config = dict(
    num_hidden_layers=8,
    hidden_size=192,
    num_attention_heads=6,
    num_key_value_heads=6,
    head_dim=32,
    intermediate_size=512,
    vocab_size=6486,
    hidden_act='geglu',
    norm='rmsnorm',
    norm_place='pre',
    norm_eps=1e-06,
    positions='rope',
    rope_theta=500000.0,
    rope_fraction=1.0,
    qk_norm=False,
    attn_scale=0.177,
    bias='qkv',
    tie_word_embeddings=True,
    parallel_block=False,
    init='uniform',
    init_std_qkv=0.0376,
    init_std_o=0.0376,
    init_std_up=0.0376,
    init_std_down=0.0,
    optimizer='soap_variant',
    learning_rate=0.00523,
    lr_mult_qkv=0.5,
    beta1=0.95,
    beta2=0.95,
    lr_head=0.00515,
    max_grad_norm=1.0,
    warmup_steps=200,
    schedule='wsd',
    decay_fraction=0.635,
    decay_shape='linear',
    final_lr_fraction=0.0,
    batch_tokens=[16384, 32768, 49152],
    max_seq_len=1024,
    doc_mask=False,
    train_tokens=109000000,
    max_steps=3401,
    dataset='wikipedia_en',
)
Each number is 500 + 40 x the weight over its row's rms, rounded and kept within 0 to 999. Layers, rows and columns count from 0. Numbers have three digits each. The size before them is the row's rms in percent of the matrix's.

# layer 4 MLP up, 512x192, rms 0.304, rows 143-236, columns 0-47
108:529448494448476462494569554456563524518476496430480517429486561490505496534483424576507476528550473495505528505536494501415540464567455490503426
101:548455531480508561542476519437491533517526548459536427565560451455475451496502467459415488539501501484517482494463501527508448498450505472490512
096:466504486548500498524589504468474550505477561449552498513504484471453434560537482486525502462501525476406452514448482461525484480512513539478456
084:483546540521485458436516496430522498516555521590485545522530471488518483532558451525444470493521465537531450515516539493527524441526560543481500
111:481539525450541514501400431553520494542555471468538597496505485496506515485514543498519454555496474543465470543466539506478478495590454474469503
094:537488525466476564475534505474509537521488443533560524443525516496510555542480510573484554544563453468520480531583536536514608503537515548522515
095:530476534451481480501477484435543558464649478487465508514593481506503476471500450494480521397465492468430530559508496491484494502468472476532507
091:471536422478485451595501491490453552444507417488524491515571479549495530495403514457503474522529577500577520498510505496510443469528525493546484
116:573537524468505490487482466483549492523509568474522480532519464554543430507560459516552433477468518508501528427486447507547503480473460491522469
093:539445568613458509498520525528528489462555483464451554542562537521434472454502479516405510510458511554523509552574497513454570447520488421473496
107:522451522553515485509490506503507494526505494517477466495436517545528485476501523550519507476440563528500526508600524538511485505417469501463517
104:542466551507553568509432510465474392472438538543514497492454576539479557489532458466576514511501498506501422528490548475516517535523480537518509
099:524502572457534452564427455464545447524508544510421534516509561548488520444528531473468517503453510497486493468479522444491480492501412555514495
101:537499427464507422511437470462500525454458482513506558512453483553551562509463526426490531498512560519544465469468473482511525462470545537505501
085:471481434526477525492551436453517518467557465449507522456486460551508507565478491463505507511549560557457446517549476508558504473429474487537431
095:449577431538504483509484471563551492476544471555477515533570452539533483522509541533475502519518502545500451513528512565460546486580460484501500
104:530463553454514509465488499496453540487509548453472461498523610529517519576493487539480502474502502587494528522428489509490536540532508467498465
096:447456516536490534466436479563480430523519465427415545460488557500491424513499466543451557463422530562532511549566412556526497483453484534540503
100:465458517533439502525517522492450540454549543502452455473495484519537493557531492518500530557457507516488485501495480488536495501519512554463514
095:559481470454477414484457449489546465522465553544498451487450530485521552504515495446475510498543505450442488541434468557455576534496480509487534
105:531452459484562461444479450587445519477511469554533562468481588533543436498539447502506523509535480429441520477575492512508490517462491518513508
109:476486467563477497470442507601460508512504550554469526434494453510511515556476458528506462510503500564476488618536499545457541504434523552483611
083:475466515585420494512450522553485426508573517498548507523461508506512489519544438487525514469560470440515514476452537502505471498466521412518504
093:477480513474490472479509477490515479491514478515457510458541567512509478525437452535489500478464464515502501475526583543438535483454505383527506
107:502520488440550607543512520531469486403531478476498525530401555490563513481510509462459497470541502494555478540520472487440533443454435461528534
094:436499434521437462515519520557404548451479465438464519519452518483609515475521498460493504472587527481433486527527436497480490560457478520461565
103:468481526462487524521502581490442474530500412502516513489491518585493439454511510545493454523438460481530499490488509525478473426487532462515530
086:534494512481442506492513506479474446524513550488506541444511566498530518531531543496510565534588468446557450557529518470526488486506479437474493
111:528401476497548518508520555545481476489496481474480509503459469490479467457471497564429430502467514510532548503485476441416451490559510473459495
094:474516513489511455524479518458483510504505466520502500440479479530412549475514485471540519498491571479428483470445492525558550565412440532524498
116:478458436531477462505399507487468577524532501470485499483551560500479467561527452501529521514438535543455440492475528482480502438564489504529404
115:506449482499497441511594430374491532542475562527434557549412496509447483566545521484562511469483478579424408471453527558495520521492498527472523
103:480568533488529481539457499538530528455505531432499456531474518477512549521528479500491470564473533452494599492504482486541482506496436475490492
104:514463539438550535578472542570446432519483449519493556531533481521521484484561533473453541505524445417468477515535511517532425521544400488554490
093:535462488494542561603557510403499473555503451491533530471486494565511573517551480474481512555497561498491489544422496473495519481481473471614496
092:544524562538419563581453441515475469488542560587515514432527487518508461488527467477489527463509572499536550459588592520544531452553521492511455
090:528505544517539519461356547512483476495551497497574529451465473512532467542550479510476459481485500461472472462512529422486489436424546458507493
116:531520475548516449548474570497472501562507519492445480538531495517474488555463476473578545538564413495500565532496493427491587491477455513563469
103:436556475501508519540470532558489585480424505462472446520444478481442471476512540435439529534484479531492494528465504481467513486507512565466493
105:544459563468526513387498474478456578413527485562467460473544534540563521479571435489523534521443497520482455491530530508499517524439512452549534
090:515499487486521485416449514544483494432430562504554506478479482487474464437467507541490564424452511509486398539548545561470505532518479519504496
100:481442538480529522453502478447446560505465458492479451484607476435508519538443558459503496535506489451490490472457436566512479515494528464544485
093:420512501527468547507571540596526542513415510443482456513571548496498488518517512515406519525476456524566422518464464534508498516466452510562522
088:461551525478493532534487470455506503578573520505453561487539532547543518496492569547508508467531502486514421458527514470471478585436474508499499
089:506495474515486523568472506482592512480556456525403464493487452472423445459458577446516467566531511478541438539451527455509465500480498478459473
101:451508522515568464462515545607497509541505465525439550470550544458512492490466480551456494485517491517462595483421511557511497452493442549481517
095:523488465459523553525492537436531534529554524491449480539432469505520569561554456475493466531410508515513454445517450512462446590517492453451559
094:440571515487532395525445547468518556440465520473499462488526475504547566515526465535541515496510507479431525460525541566516544499524528513450484
094:526528510521553562464492479514457478528490505500544475518420533454472448472550540525460462400481524426486525553463521566522499461525487545539533
103:499502522541499479460486513469549475484492486569487529504479427557488508500502502534498503516517574464534579490485426598490466489559420511491520
087:470517549529479509523528495519599526493555510522477544507456531477495499523413528518554420511504493404509479471548513475506545501557496469486553
110:448513500587486520518494502540417522496505463579496510467483427418531503528509544485462514514487562514487494524477485524543494531558450506554464
108:437541560561469497494504455528531517570423438461470588472556445448548449466533531506535482467437472484429502522422520516520453536523513449541470
095:516483489482551422444567520450441436446553465521463506549542508457487537522556411481550500500468516444457499536488471462567459463500498513440549
104:550494468501536449470440429468494493536531524525437493476490438526455450528431517495539472510529485534463598540496482474529454528534558457533471
095:507564494555492444511495543485455562501508497492504531478471440529455485482491545485551526457492469519543478567559420422581430506506545513531470
098:584603546522477518486508532476538551523515518549516524557456479516529456443497535539511480533541476477547513469469512431484460397527567475557519
111:500555526440476500519470478520553501460475485484523494492586455533546473518520557504566522516511494523543549469539545533444535482480527507483485
095:443527518497518489452477494453455509508497518557470460480513499428540541459429445499538468482366512563493447445483464493527387451516469439480502
105:481498445480506475517529513461446456519452494544534548486496532444517486529459521510485462472554510501557511493446560536430452466471490491559453
090:450516479532466510430524507464431544453486500500496472464448520472483460512515448510499507466560562556454539491558519566470497488519530586569502
120:549519484433400513503448469531451524559493509507499506499495434546509602494430496518476524562533530544533548501486499457456471541450479495490479
109:530547515473519498514536460465523493476454501509483495636527503536523516502609480460449489483491492541486480527522499471521533527562568461556448
105:534438502571517489520472586541529499508457449535467478490495522492513502499494521575510557558527562456578575487512456495487526482533488464497457
100:461483533512529463492479502425495502498508433481401494525468493484542475542459474498399478535514491500520538475430495509510572514552502526477532
110:419519443528491579532508513513535548503588515421471443529448517420501483503484555520460499540497509468491585506471454479476584558503489433540489
101:551548503504521517504578533517534487529467470494514569484518508403485539480469550616502504456513440547524394508476458474519520505551501523498495
107:503517519565531494462493548427461473488477510494435470456493486521594511523561472482426510473474501492442500440524460483474536569552468555410541
095:579486489528536454489544479541466440424536403483564505493479506489521507535446534489489537473499467544533471508446464493506546504421475535501485
095:494406496500519544501454520494483459493504509481510532520460513545576536505505475576476479462491447562537554482582548533509481549506508449523503
093:473512536576464561493538505557471537476493458492495448477528569493490459518434485570504395436579510494443488433583540507462533503479507489491517
105:492495458453526551571545523555553481488487526439476471500501559495498427595503474501463503564532474623455511503513564546512460540574463505481542
103:523516474512515569515536507472494516526491493489458481505543503494524483567466545487545577502482474478489436497471483446564469490545483459553513
120:529590500474461474541556479518519519492475463535497588519490455520446443490516417514524439477527558453527489426496505402438486525458476466538511
106:489542586530452506509447511507537485518450498493499540469461451528469478501504470629507526472499522488508443614515499527451544441538433589504526
100:467504453512492475479490423449505505504481500543524514448520534534415513524596484510442491591521502498486579530425499480537557568511425550532561
095:507543493535498451544515479530531514516414536501463603576523513503519477504533496504512463498532479569512459499483436449568397492494509481477512
093:556446535530448482564594438508575512560544537451531472483533533534538539473529486482493516468507510497492544538491483518474471566549478509513459
099:512466454439442529427600487521554477492410475532486531499458501526486447516494524480508504547441529457522470537473508551539504518512483520559581
100:542510525525445509477479464486571552505469430476517525476507489438476487577482416441534482404479569480511539547499419480537435472493439497500423
101:525461536572537553534582517441530484486540563536484492555512544521530467479525470519500490489483450520432453525466510425500500440546496429487491
097:486481522507504568504508506491523463510501481474442535516461513489485583466493491593489459543548464600518456465540550438391456474441581490521512
100:468500579538492527438472529495497479498503492470467458497493495503478506454454521492487569478482567536491468487513466543473538486462501531480442
089:430532486500481483529528545529490465455545508492444483501455485505513503505510479540463513484506485462479519535555459441495535473470566505545561
099:495424449478525469547495538447534530475463580515447498455541493453460504511562490486465439601469535497479572510537504434544477463528540472495482
107:525469523498502490436539498429525490506476527486514465509464546511540527517434465444481483555474493559484521502546566478471426482526538433470466
090:492539504424539526453470514509549503490536563604522481495460477454481479485438500491535457567524557507418553525486452551465522454493421482541509
094:446558466520515479524417481486419459481472484540432494536585483504494477428434533566471546554536436528488417470506482528481536502491437515537488
112:520466516519534493469472478473547444475461544432585560544530586497554547497409463504557481421530449521477487529503461488514540515405486492555512
103:487471502423531585444529444510502531522417500549461434525455501496485540538577475427523453565489442494458483467483520415532444432484435507463526
106:474543531481475403507495530469521543475521504526473583484418421478475451546508582530418457420528511505476478482551454527480544451479496523513425
105:519527428535463472468552442557468521470545507541461534561580517489397549537431504469528556501469492343488475497570498521500492525533489493449531
095:536543543450474498513511504493472536535515496489568547472444510464556517484495467497479483520523523553550499531522479525473507424544448523463537
099:484460511507526512549465481461462527422515491513534493473510521488525489490548473497463528490515582439519478509471448499501527572509494517476492
# layer 4 MLP down (transposed), 512x192, rms 0.286, rows 143-236, columns 0-47
110:523495506517468495462489491507442539436495449569496539406489470511569414585471480490574518478497530557451464546478506548457495449577482527511523
102:561468526479538547523384524504450585470453476491568499539498454487527437486465465462483441583508498448529532528446479459428466534500506518525484
092:454523554437508492462542476553554509534480498453472527513551530519460510488492458467546461579434462506554481471537515466516517524511422508480509
103:460494552547493568547517488461421471510513514514486530575540515455550477438486470524456483529467501458538445492534446513534530483547475450432552
105:601584475424521552507522547549519474449558447529569491444476507422507563532524507468524578496456547532471514475475507493487545473499479426510446
099:553505530497529568454576522503559483476461537543485490464470550514528452512509432546495491496531512501517456460530518482518558503520474515439542
099:442443505477494533506512445468576488548494516512471529515465509504520430479526498478499606445500542485487465493510519521510525419472512430468433
097:478473530568531535544455533493511452532509537466570507527519480505542523557470540538500611476411493538573486480519484565515499443492483518539455
106:550494462484450515454535498518473557500483511541562468487468472578456418546573494401459507433528572466483541525530407534639415446538581453490492
105:528446488494516517549573480540573489563502424513457545569564525510500578518539479474492517496454515474517485522628529414394565524505471520501463
109:472504496534485449646517507461567473471553527556464554444451513549533465505489486547481476434507490458450535446492559458553455454511505455557515
111:467506513462505456499580439555502562562475463479487477542558491510445449535478454483549542503589472483486517491508410508484501582454516454526479
105:484462457470526497490452495560508489510526533481549482519482454540496557475492479503509486520505532512541489501537437520551530473466587514449451
098:521486491493507525580484550523549456546529499447479473493506526550517549541513478534564531491500505525501475557504469509441493489511493490424450
092:482511599516516499387569418482491495489517466584543393497460510421517512517498533488519530476481565546525533432531496558462510524549493483515577
098:489539483519525546509474451464612510459474571528586510415471473540567512527468509532575543522508498474481541495445463515493523443506487519447463
095:528451497514514403379505553472503519422492501532502527541515509506506515477468552480491535496485528478538515492451439498550504517519560484440548
097:513488481546538502547549459483534504490514455512506492469530512521556520519471520493526500461493555463600528510532469537439556521491568477470489
106:525547498460475493525462458481545536448550471478463524521565437486564488525492523520488481517455436602468536492478496607522480486526536461489583
109:452476519422456449558540467478496579540425483503492549522584504440534574531513407456477507500525415475501530503445517504504504510510496457467508
106:478451542566513505458478467601557451506443465417473593547570581502522475474482529527499472498515473497487506534561471522453459460478448537511460
111:467511475449487535577454503509535539508477496445502441487495536484461531544511516501526519502577523531477534527537488513439519492484479555562493
084:570513534435478478452429512500576474528455543463534491528527490502480515549482544535514493544512478516530514548459503446457478587460415507500472
095:468512477535454554495494544495561487610446493476512509524430482533506566564412539453484450513497514547590526502520543459530485605542532530474487
102:491540439459506489501500519533542573510507459468464541458591527486481510581564602508556493547527477445414550461453477467495475490542532524412534
101:581500489482467512494539497412492486485547524469493556531430521539570449507472455479570578436445449540476557524485555527541499537549524500544549
101:639495471454571479533466480479523462559458543472476413406551519513542471611539496495525463492402543437443513494458496539505507547474458531524498
094:461489488438581544477441439510425523523463585497570533414463477521554465512470533567487503539504499519566536536504488430531490498529538519588504
107:413549516482479507406477451467464550521468537439533469535511440491488569470507413535419491475501461580437498565522451547480498448515521504463468
094:416498474501534501498506471499483538535436485483522460536513360520469494476483447485447525462495473497515603461468471432528518492473527477561431
091:548532547457454472409513472521529529564460609371478570464563506523497484486441424557527463527529517482510439455474517468473505488494495517534519
111:480460443507515486499530530493471499511526513417477481520433463481534515517486488530468500478481461541542444501518504511551443527478420481535488
101:492484511458458493432515559465452587488476441498511520494482500489537477496537441479484507533545564461498504440541505484521520541503510536488459
093:499480522546500460579509520532436552499508514448453437527454457453501474478525469435474455503509522517570469510513487471456456462508481503540481
100:516475575452489460595573479512464509453513494545499570450461508510481515527509517486561553527544528439468518461506552429529526541519495464431497
103:551481414513469531460488489546526497447519505501497577441425519506461439520568536499485544437536525484472569491478542501465548498502509490538418
097:454463546566461485488489473508542485496512452541423497433465521458499445454539498493490516505550454487560449490541501530485486550447529529571515
107:440442525526473457561488498509499533539464505557494504518473475509466486485533497422529537544483519474456514458446477474482553519411533479496552
096:570548512450569432473443464568477497502512499513541607503570542517513490601487552586485590485502487462473501537452497486511505493509503496496464
101:579437615538573480461433490511541542436520530490507488534540549545513554502448495427475521524517513524509536495473463475499491492478519526513490
092:557486503486536460560527506501551460563535473461475495432520536506506480474509517520526490418392539522529499446521480542507483475512519489453500
107:561508502520486435499480470509539564536437512489544491522499542476493455514454478509555507491528524497516485422502471415553433463562545491420579
107:540477501517495488547476457460467488439566462551547455519453530505520490475517495416493428525486589442554511466531524490514443511487475417506458
089:554486527507458481437567404539482504484545518522531526569591478518529500512509500435545511570537508454474525498542463520567497506460502468532481
077:392509515531467498500471470505519533511502472495546451534458492484543456475534495537557506475501532537542460581536508497528413431488471527560482
096:498600459494472516442521445469448496520452436548458496489498495451467506516462498500449491541576473495368489519508544445520487493508418492544495
103:485463529427511527480470506468534465480478526441472505508602422581420590554558501537536462516493466539493464530490481477550528516564502562459552
097:617497484492551549444504493528482465553441459553528559624513449498577519478498474475498495551516607526495496499485467479454503546541510479536540
097:525487531477528453441495519523496508475481486493537398486502513460559522481496457474470544516571447572464509528498467506575460537454580541511495
101:514511411456517416482490521451460520411501524486464473519464411474557513537611527455427496493506484492587592498472448547485488478496446448466447
086:465465473550521509483487507436500464504503508392472462535520513531485447453484513561516464432467496557482494488545588487505511403517531471449514
109:484529575514440421433421461473437467450506544463510526440490556456524440509514461522470554479559494530426382565485484517493487513472511586407520
104:554510496439487481490498593485497465482540543542538452521470552462514479516556524371485545570429436516513536474471570471473564477563507525545485
102:513554478433561511505524507464499458517487506528517543429463542530496470441537485532467455499458511491458425495523467552522551549505482506495384
100:509486443410501442529480474549528505521539441539478468471477442454521534536527466476489446489493475546494495448512400416523471521443535445433523
104:479464554504524455542457549473574486482584499535517428488534460503534497432494556558473488497503554529542481553530475454449555566497470518476459
103:428490559493534499504481536515477610527511528475502446551434533509494469466551460473479460466496536516546552472462522495485487494523521482416477
101:559508519429485581540492430494529514459506480513508516471457525466519466518500444464562488500533563524470512473443557438473549490451454478512487
107:458527537497485446465475490499473486564502539438492509533535528461423446519484448506507553523559544426535581424521539497501421449525483463521467
100:433481513589489511455496509540497538582511516482538536494449517492496558500517486581487516544457544444587501468459496525426584522458533567590483
095:495533493507428480432469491519439430468488476620484561585514522458538522493532560480464596465561433503530506465432533548519497536519511511432476
078:499602387449435475506484543517460488512487509591485483554474480451476507494482514514528531484581457508475495533490431517482498496478505494464550
104:483523531482466496551440417506505562514508526493438428486482465482532588482523465474486547480421476506499543538552465562531574460499462525584436
102:522494438499489584495447512588552500475512429439560491428387485549506483519482522535418545512537564455579489572520526515435508448517504498461501
105:425485559471533437474472490475521481460491489422484469477504497504538477448580483527513504508532484503510518579498475430523465465479389541457426
107:448510530435504536503476437495436509499481477527463432454487491447473455481490449468543527467471447515519477434558588535551416434474529455510551
106:511548527518481552479520516442534486533494510577497458523491468533401517486503517542475561426513552527465519514485492463571511549464477574453465
109:479472466531533422500496542507526483454521523514461412432442463565543529441523504495544521500447503503534496511529503456544516505469435487431558
100:574475464548478451475468524486500536523528522517574479494487517484505393473518534465519513468504420481540466516470453511536578509532519519517433
093:535471413466486444482431474470532514527501511490501487493469472540492467555545518535472488522498464506546472525605516525582525532542533451450501
092:496492559554536444482553482540510390444468516452439474436517418523483563555448487473449491470495520452492529558477545500523470462468538479484476
108:531576482480554542453433538502476506469515477520560428448533478537511543502518462461493501461528411518468509499561638510494489462528494537507505
102:497401498486472504438553496440541485501532459520543506497488519480507578516471490524513475483508396552444494528504513526528492522599523525593523
106:487469521542541481541466502523567547497515488524531435468519500481635551437522536498517497473481456519480487540469488519511562468459488528505496
106:504502485523512558556426480569505491494503435555438451490490499487479475501521493463457524525482477538514540518442477467487520529517490493444461
105:465544508543532515520464501530451524529502537540477639491455478560474426509459491483477520516457543449532540542546495534516500518485505530488506
098:508436395505515492510566512474527540494556438535465520491526542500544511520489424520442523578592483432517467472480551479533535471483502477461480
100:578480405461530469454500439516531483506555492559541488512503467443514537555477460506544507549551496493474512493429568555432519538510481476484491
098:527468497543462515498538483496456461484444527447505534526484514489600449471531522483488537521474515499544524541451560577529531401524498471419526
098:431502462529465509398494566530514509474488401464503469592450480538441521454507437481415512468391557513547487443528511498537582442514480505549460
100:431489489590515548438527447483546441518535557449496485485499530568507496414464531453554494423545550502523414457446480510513464462516458482453536
102:532511550586572461511514433506430476541475584493493535473522486604508568568481421510505515511547404556484513555524477570446475476450487454525533
106:469530521526438518552495475537554531543505485470535519528513432547493513544485491522525566546436442585495543520527487559503507448538543493474430
096:447489493483498488499453469459439440552469480488548489512474474515486499519518498481523522502510495520473460480547508474482480519502529481509347
095:514534491507503470514545499584542467540540507534524506526542526519506621595501542519510520540404490520516471486507487550463542526522523520460515
105:532492463494609499493505482516467466414498528462413500538449456559456573525445398476435500508503542533474483495481513365466506481500481518524485
099:532529474420448422465434549512589444531465555499525556506512478409532479552540541488529488604532483419455577468508519520519580584485480483526408
097:596460472466520523494552482485547514549469485444453503475412523442459430526579460539556445456567551493443525503564489443477527486479549496534477
105:518520535443454525532551494507520556489503527525506552522560440482564473519545487537514533547555459477495486490558495500429446531497477516505452
099:538566564494530564509490459538540472522525537525506434482456384561418415505559482473473474447459537545556484448462517507488597432481534471531491
102:426519550439546475537466481521525558448438457532578521524473508472515500529448554527448555519462582473460511426518430530472532478451505545490537
094:532412493474437494461477530555456523533523441414416482468565490478527499555539505462506397519558503483564484505512525509474481509507483441465543
101:514522479524534519445504534472617435556453425433483508505519518442410482489512512463475527566522424481497487518505572497546476509538428522449516
099:499495475539507493489469473512440496444488530471522534521443588451416517465575525528506493575492468513503484543485539449553496577456544456572472
# layer 4 MLP gate, 512x192, rms 0.29, rows 144-237, columns 0-47
104:510460525508401527542532483544573531439452494549444501570527448476508468428507454489489410482498532514586472459482535472501527520462508509482498
101:509509436511511453616553463449487522528444534470467469476517540542527536546480404503464478587545563511433483494470437464540469488565426499535487
094:490460505490476450491520445441559554502518413537564522468635500578442487467537417507507528441482471534531520553507527549468490491527532472460541
105:523521502405452541502389523525607506511549488485570598508461518516532502524522570523496532516531465499552505517544490506472535464542536472544447
094:451456567509502473490509521498533501468406501550475474537468505495548489488493478448502449536487561568473538513449500546510524522507562506499524
091:470496537488475556445504492466469517488455486558525552422443513485452516535519464460535418558466496496475477459522473502515525520519510466558484
093:472529498544473483472542486446439486468479559515450459537511443452507573508472495600449525495455463511494469519487484490501563527547498484497501
108:389533504568464482519502518459456515458492542448532467496531470537539481465498460469457523481538518502535561522529458507504490506498489512457490
091:499458473372481484530423492472493496484494530549523465419458495435552489501518457520557511506480466494503492488496480514552465546432522556447481
100:479517469477479540494487469453449486500470482470551466458560525526505544449488479536504434519518556501521546519431500500454517442514446494477518
101:535534500525560516523503413500431565508546525505494452456496502533565527450550583503490530468545565489547514447479543502480469561588458487523546
098:484529480487519440513431437505530504470500474501476549541552455581425577521556477525492447493492544501515456544558523504529529440501480483496458
106:444534506546470510448478524498402509392508542485450560506456518496476514522488489548511474578481509501495453487545460425525556528516467506477462
093:567541526506481419515433519546537450496457516519554471570493532516504503471524538553475418466451467471538489479487540499459468520530539561492555
103:469545502494555446536446460441461515470566499501527465539505536528513564504468503520485474530531494499475469510453540555475484481545540541571520
094:453399547511481486543550554492493511446576473515501476494476452457505465510489515572528511476441487479529487512544478512506530559465433540521539
102:531509450449508501529515513415409479478478578584473502488495458548489547583510493503575479544545495513494523504495501514452466582517488403489461
106:504490498473530496550477472493533490407481475457549442510557524482548536495498460513453482508522458444545560521490493526546487507526588462489558
096:471583494543554528499519532484479450505538467445522537488470487508503457496556465534610497487519589525522447479449523524549455522514529538471482
119:463584488481410468511486506529497516529547425563441440458542462535505527461521510486556470523516485540524482495510457479484497529490523545429462
104:548468496532509555510517434438523449439502499487518518522503447508473508404520575483465499402483511474577521506491512471549585522557548494476445
083:550495481519433507490493547553410544476498461558531500436497479487523503533478639555528572532535543451444536539512504592489502494506511513510489
091:478544479452371480480536531443494505460530469582577568534479548554507503575508533515545391518464478540488497512479551508488502511504423549475569
101:498546514551468551476523538462515463403513510504509473441475513457463499530590512410458523557497483488516552518526516481479496444530573542428465
092:542442466553495492460436596511506518473555441468446538550508481444444463495521475464447502546584449465492548562573439420512529501487560534461571
110:434463533525459543478527493530487411491487527474512472437482522569466480519463464490553520466569526546550481555470473564536440499497499533483480
096:552468485535468456626459482578470526462483461482541488474510425511554492542512540528469479471534483458486562460507584433478552527491512484429461
103:504430495517453503465460612483504475479513539580535521436533491503509563544502526466538455530524469513556505483444466435485525501526460469480456
105:487492551495464544484533506456536500458556504502535498523492492476524502450592442537553504466481416503514454497483523539439461471536460466470580
111:515485484542425509503467500477517594489423489473525558554482490517531512517433530512543456472422487430513497513442537537480489521526485485514438
106:506440509571437527457509493567495498354469470469535493468574552485515453505477503537479524557530476478512515513517536524513583476485534516443511
102:466512542488482486459468566466426548513432502433536518440600507453545589545487494443485477527387512500529469544483475466491494456530450564499510
097:452486474502465498463502522517516509531562573526442495480416550579491458571483498542518490482480510604540478457514483435435501498503564520464466
096:423510509469526497479468479471419572497480507503487473418503480519588477530522508483507534545519500469531551573492522505516559436526504481483479
092:444531582577505532577492480567528542497549523535526473436493498582520482482485502474491544459468538457506472458546527481477482496499530497451495
084:498476529542438550570486521515516473508525463480524480569515483528456489510477467537537528478473539454510561500506501438487467516466464441519545
109:505453437513454554436524558455484523449503487587476476478457511480460519524565466483518493513502395461538489536464535483490482581496514508487511
097:423513473511501533502553479513489508507466489515498439451617501478549447529477507434508516466532545510526450478450533488534566460602519453482537
105:513459571551533521542533452483541517452488520490446488510488488519544432527454542480473561574473464478540496514460551392476561498534474485493498
087:517568616446494505529544542490492588430478524456511507515471502553461535480505521470391476502492489564529557483430472493528516617445506474509535
099:424463539514499505491526526516428464574456550508466468501523489416435516536437434497459500541487554393411465493476495492474475465497490496503386
102:552499477547481555530458497468471525447495551539439495539528477534515523513476451539527582481565525468465565488422553439513485476548518516556488
086:444513491587506484566462538479523533503502555536607546502519408488552503519483482502548510535473550497475507460480549405473461524479481579471422
088:539442513543458406497546573536467536514465525490478510450484478466547556504521428491491516518494532554520546534503467529532545550501540471460476
101:560546443490419539479558519515483520492464419457442480490515456556533502432494549536475483465513504477506513578461501486538477454498443457459496
109:473491483462466538497500487388549489493413488540522456597425525491484504540537527585537561501522501494545515432520463570495476514495464546510525
092:480533489504518525502530522488430462473545526486472513509442487507497500457472492486451513494464497488539457502460497494534521522517468583490498
099:459486432525471528488489480509541554480472509484502556509549514530548386567547533494434497479511537511530533520479490578527488543547491556537488
099:566496484610484421550464428506501485462465493489563525530504498476509489475509526520505468476543524438462461521474556478446491506598497481439581
090:498437487495495600487492541524455543499533488494500462485446504531497468497505519414475523525510486499567545461454466549451557558493428494513505
111:498514490409536559496507566445508483456546549574516471584612470534539429399456489487563542468524410501517490536488432468490473458503465534571468
100:485493496433456502510462484532509548489502508555499485441475492484572466503516529473590575461429546407545449501477507518491447502502561479493537
098:417523523473480475543440398425507534457505541453513505492513446475537500541493557555572491485487425482501538447495534509403589447501577482532464
093:530494637537490520472558496518492548529495519490519501508539483524435480466494473504456478526436536478539547448490429531518489471557546500487512
096:471467420539436540462569458577511496469514507495474490473538503489591521548504525491537451487451522460522507517469523464471560515526486453477479
099:527522506558479457488485522523501497498492548575432496581455473528508441530519486510435448445547473423606506455505448463497484512532554466507474
117:493555564578487497473518491483499446473432484491473485503497501484471508473499525495489440601510574491495516495450550475452492494520534486520518
096:483491541496493463492500584511507459448516550501580509558510436451547485517510544511521551539549462520513552497488554450486563499531520545540532
097:447532537554482476519482487563484566469489460511509494493491475462523468473526574528542505508527482385494484510576614513496495462454572479424534
088:515606593514473547508494487485547521505490509512520552479525460446481476480496499457546423509538555485541489547542509462529480591413473539466502
113:483502476447422537558465495574482448512497559516474484507470449552510574529483502539483494493535467537485553553517460476468443547469478475502460
101:441471475485454506503495561581504485427557561535608517552499483519494506552596484526530528544480494486540509576513561427576505432534462471540462
097:452478546480493476524462463491470559478525449505488558450510444495508497566496498482389556632593487454532498488535532541543470480542477485537491
103:499579486550480565511547509481484529533547523500575450444552481506476512458477587467577549496469561501452480545498497530462506488512515486508480
103:477484507496481581500440491457441525504578487458572484499480522492445482451506483512501477551511468464566503440490526466492508557475463460442563
098:445484517523468517571471504548517483489543451462494476520518442514524489501466515464450513575531485430474515465473520568464450511497512455485521
107:501528522470520577490415508506435504518482443509513524515484551504542513560507512445607521467463547536467481530439537523540494538470442475609451
104:356497492443422478490435443464453465456515510499504479522531508456496460457522471463509514493483525491506411495554557581534490473451485449504528
090:522501533563473584507429524482538487436438573459509487471473483490568533463571504575451508493540506539501519421529438545511477519525469487487449
095:587544501493491468493488457469448492520567512512484461446500511469432439495539487497449537508431461534551458464487520477392483599527497528584522
108:545461592517505526557566449509584535504518513535539433509420494515539495521490490560518542511494473466566528573556574450514518510572575455492517
103:430450475522438481526461544500468469470558551487505519460534524470482444531545451496548485483534480476532398443508444486530517537532497480438429
120:482548506520432484478493483570386520520472485520484549526495541545494504564509460511485499538407457450533527473528532458448450500512498450478459
105:509549500581506517479478594441488460500499492523463509533532463483434514451511458450485450422401494536543488466525467500468496397520462492404429
102:433518499486540419545549387487437561522489457445509502527453558567524472494486480496488556573542497522562463535491522484543525486542497577476493
094:426503511495442499473496452505469518503440505437533484569517524543499504446543471444593449530467564522511511461504512517393507556508532520516521
098:461544469459419555466501495511458500514494477513524450533521458483474587456498611547527482526521528537533533495506455552542500501519489514438480
098:498515498529545467420425467451441541432554564500526549448520437484469560496550453523498486498538468504432513519527527425513541518527555469440506
098:498516445472534547506598506522481545462436493475530521499456516442481493506511474500530488425462486482500487542469529450420524560499408551423461
099:502481519516430532550566506400530484473531474457524526528460475476465531518540514550473524442526462523457484508436607459530508415471544494438528
098:484477544459453538525522580596517476475488479517471510504445527510534536556543507576518538501442435487505542472520553508409470466419525503537500
111:519569484481471447566514451473503456585507485515482471525476499541493503525573496481531469495522497420489591510531456491514509510510516452524523
091:412513496481499473472509518508443493479544484478575436513551466485470488509480531528526484470536526521524476550466492445528460508450441511504527
094:440481522505581463445438499504456521465543548534445456517501454476488512553465531550432502469526530559528497522489513543485483540525480495486507
101:470521458470412570476551426495454555467477513458489485485529465451530493545513487498502491492568391443464485507503513566412466485506495521448506
100:532502432522468480509488488479460464441440518585498493458489505484498526516480500459525545527551485506490479531514515548487442531527542574490422
099:547502477572475564519540471467533580482476497470436462508510458450470511490554440449497454507519510509423469571546472469489521504462465509548489
106:484586508524445471463482504515517482499531567467476520417515508533451468462543488541471544522487506556481471456480451510578530477489535505487485
099:468597509444409531499517541491471522482428492478551400452521535537570528492484480500513496517497547539541579420481554424500546544488470511493473
101:492484564451475480502555500514559503486477581520484602554507475474577537514532599480397480435518499491547505557473511557499463412504538550470445
106:433510508512529443452507608493464547488505542497532468536507480480510527575552506485484538440469511502481508498463476495556514478470471502548451
094:527509508487469489495503548506555472473490483620489520519458461509564494476498490518526481603542529479542517483520463463439518539478493483581492
105:483525508532480568442501568527438558478548498470589511497495546513540535474500504550512477473493482485455538528514499485480560574479522513464512
094:464518514471480552560454592484541467456496515505452464507514467491491494498511559516438479485474467422506443463477504496510456561454457450458495